Weights of a small transformer language model.
Size: 16 layers, width 320, 10 heads of 32, MLP 1280 tanh GELU, vocabulary 2116, 20.5M parameters.
Architecture: LayerNorm before each block, learned positions, biases on query, key and value, tied embeddings.
Training: 542M tokens, 8277 steps.
Each number is 128 + 32 x the weight over its row's rms, rounded and kept within 0 to 255. Layers, rows and columns count from 0. Numbers have three digits each. The size before them is the row's rms in percent of the matrix's.

# up: layer 8 MLP up, 1280x320, rms 0.074, rows 701-782, columns 0-79
# down: layer 8 MLP down (transposed), 1280x320, rms 0.0639, rows 701-781, columns 0-79
up701 110:098139116134090130123151110169081168166108124120107142165112138165136134122163202118101081170124114143131102120121151157123132129100125162068146190129179155137151188137157138179168084123178129134086063077107092084161078143057173144151144117
down701 120:201112113170203173130110142174145153081112124161069154070158150141164151076096063115112111138137090153177131161113132117129064141119110114107095140159113075172159105084126140122140098149129113144171122142119158150091172081102114118109077142
up702 112:147100102095164135120156183179074129075028152123090125118184089133105091138063135119151199088102139131159129177072102115156109215116127089072171118167156151099161177110152119142129094149076169131112074140104117117124097153153169175098124129
down702 125:108171106125104142150150128148181188159100142099053170132105133166091141125116145132143143194113119113095151078077138096144134179113113146174096107135064187113104094141133161125181106148127154125076167133099095150125097166166135060141128148
up703 091:096080190090193093141100105190112141172130102162116101114161110140088131050148142121154178098171082118182169128144156104110144158146094154143117159131108106147109118108114148177133110128109122120123052024109140091101094106111150197195141166
down703 097:086123124086106141139078089140141135039089120102175116148111111124152135099100125142119151132157174132097200153169127163093171157182206191085157174082110130122185124140150105119096164176173073099141180147078186209146128106194096149112133107
up704 101:080090163126146070117104168144107128082097121065124137133153170167053068104166146127126145063107136145159111101130113168150111127079083111125147162109172166166123225123149115155143111130130144101138110144094093141152136108108154101090154165
down704 098:121116131106103132143189068105111161121166116110118133063084126120201155137141093045098214113165117080154110195159122149096141121158141103061138133143159093162141103148151099168120178162066123124156157119163135205075190097128169121119121191
up705 098:109132194131087107117163132166119101128138156145073130159101100136138096157085160170101134112047164056160114111160179132167153141076108138110137133122136136112064154193138164118108142123141180161209128143110132119152084085088091176127095116
down705 089:143138186125146151117088127136139155088080149099140065071123098155127148126158075108107146120128111108124116141079155184101125135090107161128123134127075145143175143123126133151131139113132092105176112143108072182090144159148080159182151135
up706 104:114070180104143168132123111099157124164178122081137094119152131148144207080117094159086055112108137124106128138143102107079107110142155152122123139133150153115113208133119179112182142154154110134181141154103210100100115167097137144145154152
down706 108:151142105090068157129105132152040059201142101110112082112114112116132103152123110129139156167142081077190086086149133138083103117152149140171122183128149143145099143056139135163103099141145132171183152073087103117088103140105198155092151136
up707 091:083120199113124117136095167160141121168094136120129132199115095150087147136155159118065102101164175119163204130126136164170130179164156163088125154137111111129114185188176140109088118140141104095159114135088133155132125114090136170161183172
down707 086:095111155100112151169097147129099115151149105150159116160146218134122107095102193105121108109180161067096111099147115163102145158137134178102133058143123131088118122126173117109084218126189168216124102092155140117100084102131118113124139135
up708 102:147079113064103137160087090132152113108096114174097139139125102088139103073116156090107060093112123102126145166107112139156163114095182122124140073172122044203136114112105142206091101074149196154113111125110097130051074102146148135138193148
down708 112:134127175120138151126097120123114111060107108062095105111116134096159106096140101157169124146132107137127091151164145122081108138149157153097119138175086169112137075060134149083065113113099097147148158161115154172107198085118158143099096131
up709 095:120169187111120073172136126122141114114092125118095070149135118121138150122147126098113141152079151082185141101151129153123114181131074143099068080101112140127130125103106154094120100120140147161105068148102135191063151170133134147120170184
down709 089:113144131157114111163148073133116109088125127138156142119113157114077142088123121152128166107155133092131143194107141102111122171158094151115144152107120230149080153170087100167153163136063082129109104149255196152153114129111155122117092138
up710 095:117106141109141102108136176097095130132046143083085128192043154093099120188121160119150137139169127175090106135115128144128145194093122125126081106227118115157121136115156051128117118089156065112110123139101089201160103166121106111159084181
down710 090:145144176134111147146146151158149153135121116105155163155149106141140104144081115171082081088114130144121127143160151100066141075130123177136140162107093128118121197139104163096171140115126069121150087097124113097075184097083130139154211092
up711 092:089138111096113144114076095191173112137124162164076142078132160149137137045059170123124147118119121071078205137129127141148154095131158167127166101107118141164167162103083104178077132158112104121068100150119151179140119137121131172102123150
down711 094:115108133143158182130150116211135113110131121105130042128159114066163129149139146116119081119143134124127087113133219118164103115091142077146100102169090107164126117129212157161115098081144137181107166153112127086120167086149138144194069108
up712 107:105031124142142092154177132183173170111113121125148103141118138159151153106185085146101178142159157112175169125141119132128146104127112146141130128139132156117138110132093141177153099077169170141151133134114207101110098134107191150142126172
down712 107:155153139112117153124174180104156121102086158135141113140132193156087074124126137095073074095092172108170106126136155147139183106106114113102153121114143141150053162148110192145119121109167081168149086112103144110153046059075161190128168124
up713 104:094114156124156063168141159148124179106106151083147107144109097101126135151165163143090130188119157097105087146146143076141198170078126111147181116106091037127110100097106110126061090093165107193098112118103125168154087195125117132130141146
down713 111:140112114178157102090050118042146161107144146114129123074124098162077107118130115189142129111112097128177147114141134150174115143146139163133101124111100122145138083114120141151129127155160102118154125117092118124082080113163141183147093084
up714 107:131144090127161094148098090132125126080063114143114067178146171179136164140110112130155131133161127060125077165147158138196184154117177126124106111131118100121152136145186077082173102087168170144117165119115052178090168111163135112125098130
down714 092:159133146085137125163151139150090115182135173144139144137149113168128140108126154147100098091105153187043094088101113095181132168142037114139155176125109117146116110159151175101090134114127091085106151130109109106117193058129159119099177141
up715 102:080071142130170114090070120133125124151156110135139134151147132145079143131117133084162133089161111093126140113118151159158164100106162111199143160126132159110139236148210114103117096169131115120091107081111124163113153164130158143104113143
down715 105:126074144097135124087132126132110090131131169114143145108147122135127109122144155117128144112171170137098107187152087147112187074172133131106065133149194151159134114124108082054101114142133102130137161117105141084118181137094181163127134152
up716 099:172135130133089126102130158139162100131079116132107084126138165136091101061157149126131137128184177093207138121113099183168085162096120138109144107178175078151143143198174050162134108125116095159097148161104128144140163126099145127101126132
down716 101:102166143141125154108148145126102133177141157126164171097147113144098143079096163111140146123145119108096192158120128103109138152148148096115140101073086107142122150180149116105221133179082119135059135158241137103207181178142102112164106144
up717 103:040127162091144093181116174173187154139109134110136163160111156130111138049201177087100166064157136119141135118125160126141119179105146163150161146177104114152137141138155151204098110146168153112099120129115150133139111084115144155103145133
down717 088:181166127147095171058129166113189161121119130130130154091172174158086119144117110130188126106134140110173149084109127148132215095115094128140157095141209114083153150106155121165144177141130128069096188179144105138049159122081157100055074102
up718 097:096131109156162133095079083123085113145056140167107118111134141124121145176140147086139177139141093109159197118134073152121109113156103059179124176195150117082100136135110172101099130060096112119124083103097149144157130136087157188148090152
down718 100:168122144204110133150146156164165095129129138086112102126146092158151084087127153164134115179120077151138142166104127159136093115106128159112168078042113151158150207100150131139148148133130131120117133115097093138128170144120060080159125116
up719 096:105095137149111129103118151153144173128145134139085149153103072150168145116140113093101139105140139113120113166109113167141186146105156168106140145156120115114170166186179141200103086142153133169120116063084131133064095156053151127153137150
down719 095:158140131152090123128096120107115173158122127125165132165140114080117139132138128099155161123155091107166144143170097133149113141116148160140106086137140116080074131164139151143165127141099103096091156142173121202121119202155154130193148085
up720 106:128124170112134139163130100150093150181121148151122122193160146124078160140061187158153110164116190142144122121163162209101088133081110152105105085100111082094116134134173106202098089085151135159097105086119130134121132116137108134102103138
down720 104:149144088168077174112145115147226175145143140175155136081116116170153155119065124094142140195102075103159152087085166136136154134143207125163160150119112123058128098153103124143176131096145081027113117130109080121144112132151152086160148094
up721 100:104121157158065125132184183113138171196088139112136145187110136133141116122112127177072159078102165085115120109134121127176106131090172189114118116101107114129146153152104097120102112185102159143124130061106108165121061111147126161173131105
down721 098:162137155184146084118122141130102203108138098153144109109129149100150100124064165096135100202159047139125166072113134143066180148151103146065135142113122126148124136193101108162143168121157129142069120132126117156107156125135125160141110115
up722 094:161150125126109133121142109101174110134061131121161072121141154157121075102060180110117190092094088076167150153166075138140126152093148107118193129106141144088192128127135113148138126121129139122112127177108089147137177135154079084108091106
down722 092:139098101130115080059096100156103168135100127145135197137111148133158118113185097078126131123144099120081108141186161124167143114155083216141114126207123152117143130162138153091131109158099080112126138111121156110086110115120122100144188153
up723 091:050132124097095098137109074180170132119112120140134108153112114129097178100129105134094175129140067126136111124133112140161171163145097126167145131141098130131132144148141175181088119087160229128134085106122104148179164171134142138152160117
down723 073:131145112144089151152120153146117160140133121074120107096143181166179071134133120112134051096148133134133126140169111157074133129077134095112154105111143116150126113155146114066114163151087127087100119063043128176113119100132114172152144111
up724 108:139117162106154145101143138112178086147155159195085136136128072123186157147154128122097068148181162149148161143177175179087099112147164106030077114135146122154062095191173094142129119085160093118158138142103142173141147166141151120121166159
down724 100:108143128118081125100122096069161084100148142166136113080104122090146103174148149114098138086188103147195136200088200122135095114170126137120075223122208158126170143184144132119131139115147159072087159122086138158166135091125120129185118063
up725 092:099116146138177071118114132150094136071069108178088089188126158151173121155161098074129097131105144116175142145179155143132150147089151144123129166117178111158057119123104144128102114131086111106112097116116151110133112064123120106166117177
down725 078:154190177068159129137041135123098085144104160112163129118186170090100066159117160112153130134142150107173145148063096112138071141124155104139148126185137115167129124095088113102143210126128128134125141142122162123101114042146160139149106112
up726 098:151110159125130164137142074095131132119066155136060132128068073046138132108132132207183154140170144099115218102099158142134093164113125110162092124088160089097131162131111110113100119116123108191122138131112202109107104117000125139187129161
down726 104:107142088172077143093126089128063108128138087135146145123172118127138192121102119098177123111156119140138131132146134156082126099106133128137149132144123127114157155077186083146138120147095114094102145151073143164111137075169182151163192126
up727 089:133069140121177125121126119146138160141078121170116107134136094133127141081135126131100104132227161087124175098094051136143113136082143146154153115162120133135113160174107137177174088152086104112132112165095152185110122058142142119134142149
down727 081:135103117154056103114115123143115161150152118120126095123151179198189174109082109080136116110151166134161139126082112119090091150091140128100122119141182066111068155104168124167164155087092130091055149096088154129117165115143155119123164184
up728 097:143138158099150097165148088131152082131150149120176144187144129094084160088104168100132104094088109068092106110232145161122174095130183139058121174137153117140146170181204098187156108127123084146143086076087164159096048128126099112098103152
down728 087:140076139083163124165132068068100124112162110097136119139140148159155166127121133157125203163166147134138128117104119160153143138221046083129106110137148126130119128183121114168104200148081169106136124093175134110063097110146139122093173146
up729 091:165123141103082101132132101117090132134115145103115117095166112175156118069175165143162109148146099013144131193170147217116153134093128115128134128121103067125131135102138066162110062104166108109118071110091118153133115070102110177115152139
down729 077:144123096122103059047136148151149143140151147113125076098098113068074139136127111106141091141197058106120078136164132172142144185101153136118147059116159128076152102130104112160143194157158130106050096128223100135115168118134159141141131090
up730 085:102106202129138147188134098154057121143094113183175092089134135124135081109172144084082099118178180083115139170148159145147130121163138170126111156203124073149118174131137152144087096124164152156105139104088087120114031080120142155205141181
down730 080:132173159158168113145130162122076158123055126146132155146058074149165101099154131129115139061156168085090114111115150187159086164123165147077098116149088093182083073159126133130095239063130107130126142116169157102123106131087077158150147129
up731 101:127100135085184092129120183110159131108080133175140125121101131156104114105103126126122129140194162087133197146122098179169143126128180058108148132125106089192082097182101170100143140094151098147143157142119161166103088204103172053185143188
down731 106:167081142141086134119117096120087088126179136047136142153097139096131018160105154128093151102141150181137081120120120187125142140159156124088125143128180164148189109123118189096155127092171118176144091127089115149143139201109154122127140174
up732 102:105103112052128118138144148145145140087105113162157126190098121142096137110166202117118150085104134098046146152110078147110147148141129141067093166137172129123165174195073162148109077090137125111121091091096121133100133182138127109165192127
down732 105:131148160138113101142135143105089149162188143147127044131134146186184130117126129106056100158181142074093121110137140132122107147123136117068119122144175111159095082117135159128148158183094140187074161142110111101192071140144132179080131117
up733 106:105096199066137118160210175130163167056133118156113075150196109128151084087150137108069163137117185095105157177124164147164173147142137102108130161114139106121116111113144142131165096068139080146133125119122143152124196140091160161129111166
down733 112:149130097113113113101069121168079160139148131101099133129201094090110142136176154183150140121097143187150159183062168161147073109166111114136135154154177113109163176066184134141115176105065062167099151097085139120093131081082170075117182105
up734 100:083130172137141068123104107115163109164103155126133102090142074102085170100127174125152202086135113073190118121101078124139147159149142118101126162099167129087062145230107209152090134098113121092162139133113163148117097129136170157157149142
down734 099:134114166175143090159074172135179123180121166129081077164113121158124104115121181088192176082104132131164074120104091151155168165076209109152156112108159114114087174107097184163158183153140129137147110112170080073110211115134081125160200085
up735 108:093111146105085177145178126094163111139127130107127140165144140096164067097146125150095183071085103084169163102201166217131070139071172101132097133151119112112138134122141085149113104136096152082126143139104157146071193127092074173096155178
down735 110:083126143119205074118145134173161078176149095214112165145125118095100094162117094079108164174175138128223176131115157144151115132158142141054157072122108160055142153122174197140147154153094087151099115133115098109114160110107118147136113108
up736 103:149131192076075140083157137179127162146111152095169128087140076122112143105155103130074188117129093116137124164120121205081140074126148115095113150146183115106221138153117091099099117118152055127153115080107128114162114216113126110107188142
down736 106:131170164145114153138099091132167086144136137128115171118112194142104160107196122154103107137070164176145111086059133075092187047104128105162116178141134131119153165087165149144129120095104108020141139179122139100145126125123190076176099152
up737 109:148119140151134180139102160124119153123134129097103156154070079117154076107088129137082091087137176154161142148053124134104117146115190148158070155122094139155127197174143146126084096087150143101147149098107164088114157144071078092084201146
down737 130:068101108155116088110139156175126112218143107090136096144081141109161116140168112110098109110137126172150111120081140149144131141132110167141131134117159111122105185159149127096119124074107112136182160070076228160114099133084094147144145111
up738 095:129075134101112096092153138162135118170117117155149131147120099104134088149133176111056160132161143140129143125164103166120185140161157152088150153122124105097122145092145112130090113114169107169190161121104100107136117158115163120133162191
down738 100:140076154179168162130145089115096107133159136145163107105043095119112161115207143086119123102111158123190099118138149164137102144078145113216084095141099152119108105109105119117131129088115160184122150148081129119119061134138093151140104162
up739 108:098134144154165089083207122159093125126107117148169107130140061133065110087041211141123103105127128093149154162118051130184133163129181113083176131155127056125108143146165073137175089181130162170105094142106082143114124148123116069142153135
down739 111:130073127160084087139079146103172133175103142124121145104141119072135160113078083159118138127136091086151124164148075161137132114065154117156144129131101100115116103127178186110071177151084170144170114148105106132162106106094062127139184188
up740 097:131061115078115113099105148121134095133160126197133129108125091127106151132128086100101137179178153138161117142133123167157122185162114120101054186101125105164120085186182141189149123144148099137119089095104137122105102139140179099173154169
down740 079:130116107136070115141159106196177222153097196131107142082208064154098083062155120105118079093096123117156107144154116182146104155147114128157139141128146100093057115089119098091133133128098192144212161102116137143142141138103129119121132133
up741 080:124074173074141116143117088164104155141123144151123128140123099075130154124105199061088057144132120069148144136081158153136162112142133119082159148146148112134141115188124156221070106114153117155091068096095192134090059182120182133202108150
down741 079:131093149130134151152134098123093161119132123117136088091111104113156110079101139088109108116148143024097164125145116183171173150108161100104151113133129070120101175182107139149122197089101124121129102101178149126139130132107139123142109136
up742 102:169116164161176095074116132123081150174129116100121156105096156129154115162135145134132144091213108107172132165105062147119145168113115147101155104158178153139154204145104077141135101090153142126174216144114094121106074209089120052161128148
down742 094:078147126148121168196160079161179119073165128126103072162140123109149113134151093112068111089068177129137127137118096174095081120058132128078097144105160196102131112113105170092181143102131102153127171188102103151161153122158084143130113106
up743 104:059165119125196154125099173117113149124094120140171136161094105153158114045070079121119182110181084120197112169146100136117173139105094138111213125136144135085103213132098127133102107129100188129083097155102173198157120118142151162161110118
down743 106:142121106088146104141136112132155107132114102071115157168108188109061148194121106145144118187102158136088100161160106169109131147119103092133081114127096156131108162091178110092093151115176058090076163140120145161092049091097114147129147164
up744 109:123134112145109127108198159118122119129140106180131097149140073099145113136140161103144147063087088105087175112154114122136166151075122108149097146123118116147119158149170177193132128113087161042186107170101059147126121142086134111080106156
down744 117:164138121098123161151099097161171125118141133145140187094186142129117110127057096154146156138136101065139142160133138086052204129090136090108150122125113144087121090125151074147140104181178106171175160137105138099183146109124120179154112095
up745 103:176125108130126176125172112121153125138113144078095100166099124176135133151151137131023152129171093120097128111113112142140093172094143144165127120196095055095133153181103059112138112120115155136115123140102181073141114124120129133124114185
down745 106:143091131178157135152073088101177128192094117121110108151155141106142139075108096155121139080128102136131133136191150144137142178135166100105115078056165113110178101135109160105200161131138115188192198171026155177096111099113154127118122090
up746 105:146153147120132123158118105086119116175057120131137084128085120090148144160074141100104134114162139033080125122157172123151164131075111103135108150109119133151171124107141093132071102086081081102162105159084153183118099130147100082181125149
down746 110:105132092062142105096093136130086151133144108158167117121118148125106145108142145183119109185063127102135107082108118091155140120112063085157127120137162131126090085095154127118193124133164142127143111127153127100122107119047154175114166119
up747 091:128124130094097157058130161150167156109088096109136100156072107151137048092189177096140058088159130137138114138126090092124154174138151112143136084173132119127130160148158100163113105118159122154129103124091058177186108135114138132167097096
down747 084:127109210167056126107110202154188157131208111110159121113180139107154124135101098155117159097174114128100111125131159141146061088135168052126122161074078110103152142045174192139182178129144130155080127124074115126056159124146171159129118075
up748 102:116095147128146168161149115190167206111106126183086113133134056169177108101094123096112198135158099088131151165069145136164096154114102125107109142181155113134111099135106108125113092109102175104101110137119159157114123120094063120155122191
down748 109:135116092092072187149120130105183163137145140141142083087129128158144105100109133143152127120145160102164132153178128126063153218097163099123165154126153221135134144114185105155077138082151075082132141134090201159081136103104113059100103132
up749 082:029095174127197154152206150204171157103100138100113136195114116107201101097123149112095124167154119106188168098156186107188173149115103133115163103119089174123190131165145136141161096145137217159171133116115074101085107161151131152177169135
down749 086:184153081112131090148083078146173126134105140117134134144156118105097161172139164129112185109136110164115139169145157172122095072111178153141146130145174096074102120129129115130098168087084141062100172141082164144145142127085036168073144120
up750 113:075073168165129074162082129131104130149136119096120132163151099168132153091186142071092134129137165135197111137160051168135122115090146134126098136130129141105162146152156120141106121131132143087105122169094125184110147116152170121160168100
down750 116:090132134114133104124123162107078112113083133125113121086106033069115079098117143155167143155112172152114105130092161136127122155117160150082055078173104130140119153144184170079194100179102175181105118129115197128123067097122142130114125109
up751 096:127139087145185145097167181192142137128084150126123134109093118157119114127131177106141136107143108063120131184070099128152137137153161171129098089141145077132158183111198166113110102142077162158119180138102153095101134130117084076175153147
down751 105:066111137071109083150068101138087151105117183140077108130117092100111112166131120142130177145155145140200165048181090158145153135104167105092118133145162151131159112111190117172191085131118157109179128108125080189071151127152145163094081150
up752 076:098158089137160172151113088133036158116097158162092146126050126134144078118141205130121128133191132094112152132054131120092170181168110143061157105113154120142130098184140127151055148116198124135114136115144155149125076105130129118150130136
down752 056:121119169107073112147135138131181144192150152109126163179170101079069155163103134165147127115105148135139077093189126134131078087097127109127102120134144116126191161086123133186216155122110113125116071142165129135111117145103130097099156043
up753 113:141084141114095138092141115092142163069055103157151114133143121170117099148140163103126083146183174110113147108165147212170111103112119123105085103138168099197129160126167106117141089091104158116138112162106122189127177116111105106119162147
down753 112:134102138112138121112170129126106150117153119104124129077124215148111158127093078162142131180102181132133129153121109089151140179127163144137162086067138134080054142082157130123162146154132130123156148131111104138129110103118124168165052096
up754 109:090129183136141108135125159118174106121144125087054120128091148101093131114126184139154102146095108134093164131124144143096086106125128071154147199105108082126133178130173169116113124093102130092133096102110151113151106130069106169117092095
down754 115:085136077173061141126095115121160129149126147090165127110189076121127076088077118093123167138177078136126142180157094143086149195120066110081172047120123173158103138120115101193136144091105138117145064160113151144103161167139137082124114092
up755 099:145136130114129161106074144200125120197104163049066137158131120122148148175103148118095113071148119090152067116115141129095136127146140099140137128120142086092125159185147121136139130192151095107140160121112186134094169103121150150146120155
down755 099:132117118178127145087127116169143150098175072143127128152098149141155109112176103155132057153164069185143117113073130111110148143187140106144109146142106100203095130133125148102184136112152110094127075092126088178140150046083088110190153180
up756 103:072132167081122094147109140146112149176064127102149155159120140118116161116141170115090137087152189148111205138126153143174159121109193114174140133138093129104108115156142137115139120130085119093113125091110131147033147065155109141121179129
down756 086:124090136126113171126098134142057151058123162105100083107127154137070128103152150169160123043162128130146049184145081156122117169149139125133143113135131061125117178183074109128083168158097054180107170172117074069134094103180148090162162104
up757 087:085111141195152144090137104177152075177151120113151155125141126102072158077114121109156084157137141163134142085149089138162130118127143203056107157145126143115087190161188158133115156137110091112110122096116128179135106078121133113104112149
down757 095:141109135083110137211120113149085155159131157133125036126130124091153138139114103096103143125170194094089118135132188152082157118155109116156121122126161133128105101121104102066086094200111078148138109118112102142177146117110143150110137116
up758 094:177145206164128146147132082149145133162105163132104140113129106130106094142133132105152123130147097114120219167088078168103101143121083105113122146155176125112160137134161086133123116083114163104160134085115125157142182134095132127121106163
down758 064:145135111127120176115141098150106158121165140136100196155150159119082110153142099121092092138116072199186062127129112095148066144134122112043166162184137152189111114144146080173069173079129143186126082086204124092152180131091105189138090114
up759 085:119107182059171128154083159164137125202053129118124113184117094089145179134114178129117151104125158107131163123115120122143179168113090133058070123184110124102106135155125137165093137068141130161155110060095128174111130174113166213172148182
down759 086:187072153063116119135143125146105131091095107150131086112087093142136189113167178059107102105166163084110086121112139152151166197097108099051113080154163123152166130129134117186086204086154156140087066074170102136087125144060164163146172134
up760 100:134158126140109086068112104114122103133043114147102163113095128159094071147042163160129117135122137096173165078117131125187108132048167094094190149106199107142108169091120088109172121100068141121130152121109139101120146147122141136183135132
down760 095:126143078142148158156143128133174180116101146112146113142148115100144146120126132141145129133110185120129071047139145197146150196135169167129036096079153145146177146138118164113137124114126160128115112125192097203126151063103071126094077062
up761 109:097102198140202110183151116187126097089081123144155081107125103140072085121116113062094138123141125102123158156144177170116133192137111174106127115148122131151180147176186132135125114115107108121157075098107148165128097171069108089129121186
down761 102:115128137139142066180186099135109077091061183154063100104113146183079224101193091100169074107120127098106141089136157153130116151065108161072151120099124130115136101136117124106163113090182116146160137142142117136083179101101110120138157163
up762 108:136061182162141096142116135170157143099148127177099079106149076181145100145122167095133103141143103078198109177104039138103162178120182100122150145101148121110092162107187202181140104108125129135105052128099126140157146131142148091179124130
down762 120:106083158142121137122088109114123143113185112172102092178160092146159096119114152143128099105200137138138121175145107080138105117174179090105105109096120150079183133143107161083088103160164147105151155126121147119164091107172151152141113141
up763 101:130106109094131118104112130110146092128123136157115120134131124090090176157122153091166140140143143125128144170152106160161133136093131086097195128176157084117129117119153077101083109051085099108105073095108075188161136151133110167168154107
down763 090:062116165110097105101175121211138074151138127206122164060089138175135108064175146144136104042141105174122116132093076130156125146107104142147122046132178107115160089154155169139158107134132161196117086131152129092159165155135156131117177138
up764 104:124133104121211113090156136115117142107076132177142126114117105125101100072062150125118120126132107096131118174103146142159159159151155122049153112190094048167102126148204140103146085064136156149137063170104083127118123159125059107096170181
down764 100:108160114180068102106148087153096164157111149106131155141080155147179109115139127106169103125081120083131100113159161116155137113111152177113107150087157151055146105140107083145172110195158129141128129139154126150122162179137143111061146083
up765 097:162167213151127129149169094154098104142074142131078106102102149160106116108073121182184124166114148090177174130128119122091093159116130151140177110117114091119122139103177133081167133124134132133057108097111145185153129128147051170198118083
down765 104:134122148170090133162175184100136192146174115078155113146145120119141066127095067137136156146154178157088074079125113183087097174134113105075149157113072105200098156136119155173105096110143143090115107133104104157130164165110126132088124153
up766 108:117099204121115097116114139125135141171114120165147071148102134094074122117119173094142103136162151125149125166121103139076165139050141092189114182106160131085116145126143071167096118104156175128100090124105133123107150064150150163094107104
down766 111:109091136141140135145154121097180115123139121182146115068137167142152163139200121137131116130138133143033153120163100114105144085157090140094137112161124093078122180130161142114083137158110150200170127206129157087136133139156127153124139109
up767 098:111169180127129102170158155119122146068123110099135128138141189137081129106109170105102094105066230120136144128111135171130107121097131095152083139168116068134186183118104145112095126090105089100117071083099089177124127115097122190115181107
down767 082:131124105158151060177131170107129131212148120071143127092127132140104131122090076109133123159142081124139127144132059140098132137133100055106211131110171079127116099156163126146087161123090117119117111167255119127144116168130152142141069073
up768 106:093113110174147145130116105155177162107114139125117104092110135173150126105081100191125095135146092084180181126107083147133121184064107168092170110108115107203125152110082124145124067118153141127078078163099105184090102139100064126085097119
down768 112:144127124076151176183110070132140097109097107132152075178161078138121153150145099091152101151150104141165113177161157124090083075197095130045098123119172103163121107094097129117064152126168143140145087111112138066088105142188152182153191097
up769 106:118179109133102127108143132129130086124109142124078132136113089089128121077124145143113126046125145135164160148125145150105072134053168107100153121108131084089061117123130102157120151111166126134112143130095175124151114098120135178088166183
down769 112:138095093101113169193151158110131134111109186109133110165127139090139188085122139109124129211135144096159125144124141152141149076150163091078077159097116187240147136103080105121149107135142112143145132102198148153120146179124118078151125080
up770 104:100140171133204093168145099162172085202057135131121116150105061136105139135124178148124068068104192077159183140130085129219109127142110187061120123091130067089130158194123119120112143151137116105141168167111158176132116152120132062116147109
down770 102:077131128135122032110073128111112134095155107163065147104088150156144090072112077123121140099178095156071071139112137177137188121093144132169105106095121157140118104080115136094197162120112145131154094173104162106117151074106136119078150139
up771 111:111136133113130155149125098131142133095141159141200079171129151105098166086131135156135134075132119036096176145182186185116166135121126154121151085146149146097151141140156090101121085129119142173095134147099109185076123051131039089157126182
down771 129:103095137155189151107118129135112066174098123118152148124076134120157143141115118184178137111123129150102080147110141095098121129156127116155018161079140145131117145087096158052141147103181150096174117126118169075159183121131145108159115135
up772 111:129090189083144064128106168153154144133119087124139125141147108108163183144119125112103126132181162116133211113142090163175099140064143091119139132179121119203085131160115129190056100027087150101149089158098170126108152128102113121197188122
down772 120:118110125085130132119080074078053115077115153127164124112099104142122168144193194121104106119130159117122152119124159068165116110169106165148038079153167130108192094176103173118149192110152115122155123096121113083131109089167110133165119190
up773 101:112119132155153138135119139151158084091105136168089078113148078104142082140079165144123087121107174130133094172075159138125168115125170114146156124127156109105134141095134165170073116135084174129147141126110125145075120143149151129178114097
down773 101:199133120124120161146126177183095110141125113186132165151068085110145087167165154110142111169126142129106124086115128103129086156132182066156096123150132099129102160172109103075098133179135073155163173167078123112077148097057127146116084095
up774 104:133114185151086182106113075103077114140157137177113121078048070170106111100140149143093123140115109109144148183064077163136107183109121201091163131088126150085108216136141131138093106100104178156138093118111160135126149168067125113117130082
down774 109:159144109186122106126140100105111127173077151082090094166128153136161113169147152111129138132187101164124132117143131083116152125108104194181109139165098103093086117176125125190115122178126128088160112118097105127166138068154113134126132126
up775 092:139108166119177095112103143168154134130104117153115098115132116173140132101139165160121170115113143106255128125157108147162144105105161106082122193136151104141083112131140145142108089102156120089149122149103155180135098141136191167159161098
down775 102:090120152087202076140111130114136091094127152149033109137121108119192182087066170111092151140129143084140148194118096145140120150137133102113144105086183076139106182120103126128113150113088143147103084116215123124135133165107103138178119152
up776 094:096190161113126086161127142149114104179103134145158147167064109122071161127089133104127096047081103128117169169164071144078133083136118144082111134155089120086126158132156124116083135132160162146116135137118112179152094174132111091155156081
down776 091:158098103058116133157150107140090121120144152104132137078182133100091097173202122089137119110119163136116130151146120199102111152115088111140110096135135191146150148107153159147099042197118077118188142132116159171092122131123098161055067136
up777 092:055141123155132146091110124109098142087149094103142109135141130172098087062115118163058168122173134104134152155129124140133106169122157157129107165135223109146136150184156154159093124118140127083097181063134170111069115132111085113115130117
down777 069:068105216158149080126188136110067134156180143154154140168123110083210093127140077206120152127069157086160139094166135101130125122139153167100096102099129184139111104049122155146120155116089141155124072150126137086105101129152124142047187170
up778 092:132149155112084094094093143138106135163090179111152110151113099154151119108065111151111108066114082084164092135169099138197130151119159105093123115129140144152126177158117154137161134181155118144115176170107136136068134116130085111161148125
down778 096:089138116056105107170074114161150099099139118179135142122082148148130135092065156154135099140109105157143147149137122166142141125097146099138186115114163114162150129107096126094065116146137142116126122132078073174108118159186221142158153087
up779 097:076106078141213098078146117133110175129097148155065159114066084082097138091113138121155161166141107085135146174088133143169181127169126106113152115112122058103070084134127142124115074086140152099118079113110127172172153161130071118111125212
down779 114:126153117163196157149138154102112102092104116174146105084110149137136091100156124130112070101143160151139109090086085086193090187099054136100098127175108159113176119156149168189198077143137148158133109138169145164060081083119136053090129083
up780 089:119095128179106171079140141196156107098115103149132088120110129147122138116146142167136113162124154021094154179093133160133116116109160155080083125083091133099102160124192082114133146152094161125063181092114084173187120141068132129104126100
down780 090:121092123080180205145153124126140128099133110159180174129090067167150114059180099140132120204168112195143167073123122067173120181132131118168136141116100111138095134160146156155097113116115113080140074122078179123071127122165167098085133122
up781 095:122113190102120169133140116146154142194131120128136132178165093150108209140104164120123093131227164145099132133151156169197065132104135177155133137098146131102091150216133159066110142123179178106099165143114200157119120146111175149180231100
down781 095:118136058176116119161069109116120102142100137088120103088120173119091105137137088103092155134062094181122160109140153094102114154195130117106176100141126107165132077121139140162080085080177125135156112157122118154101080130118133135152108095
up782 092:088087124062160123090114150126082176121135093120120079150144107117092075141171086054151129170154148089161162137109157131100143124088159112146175145157137146171114140154084102107146124096043100080120107093101085104073124178053154118093093145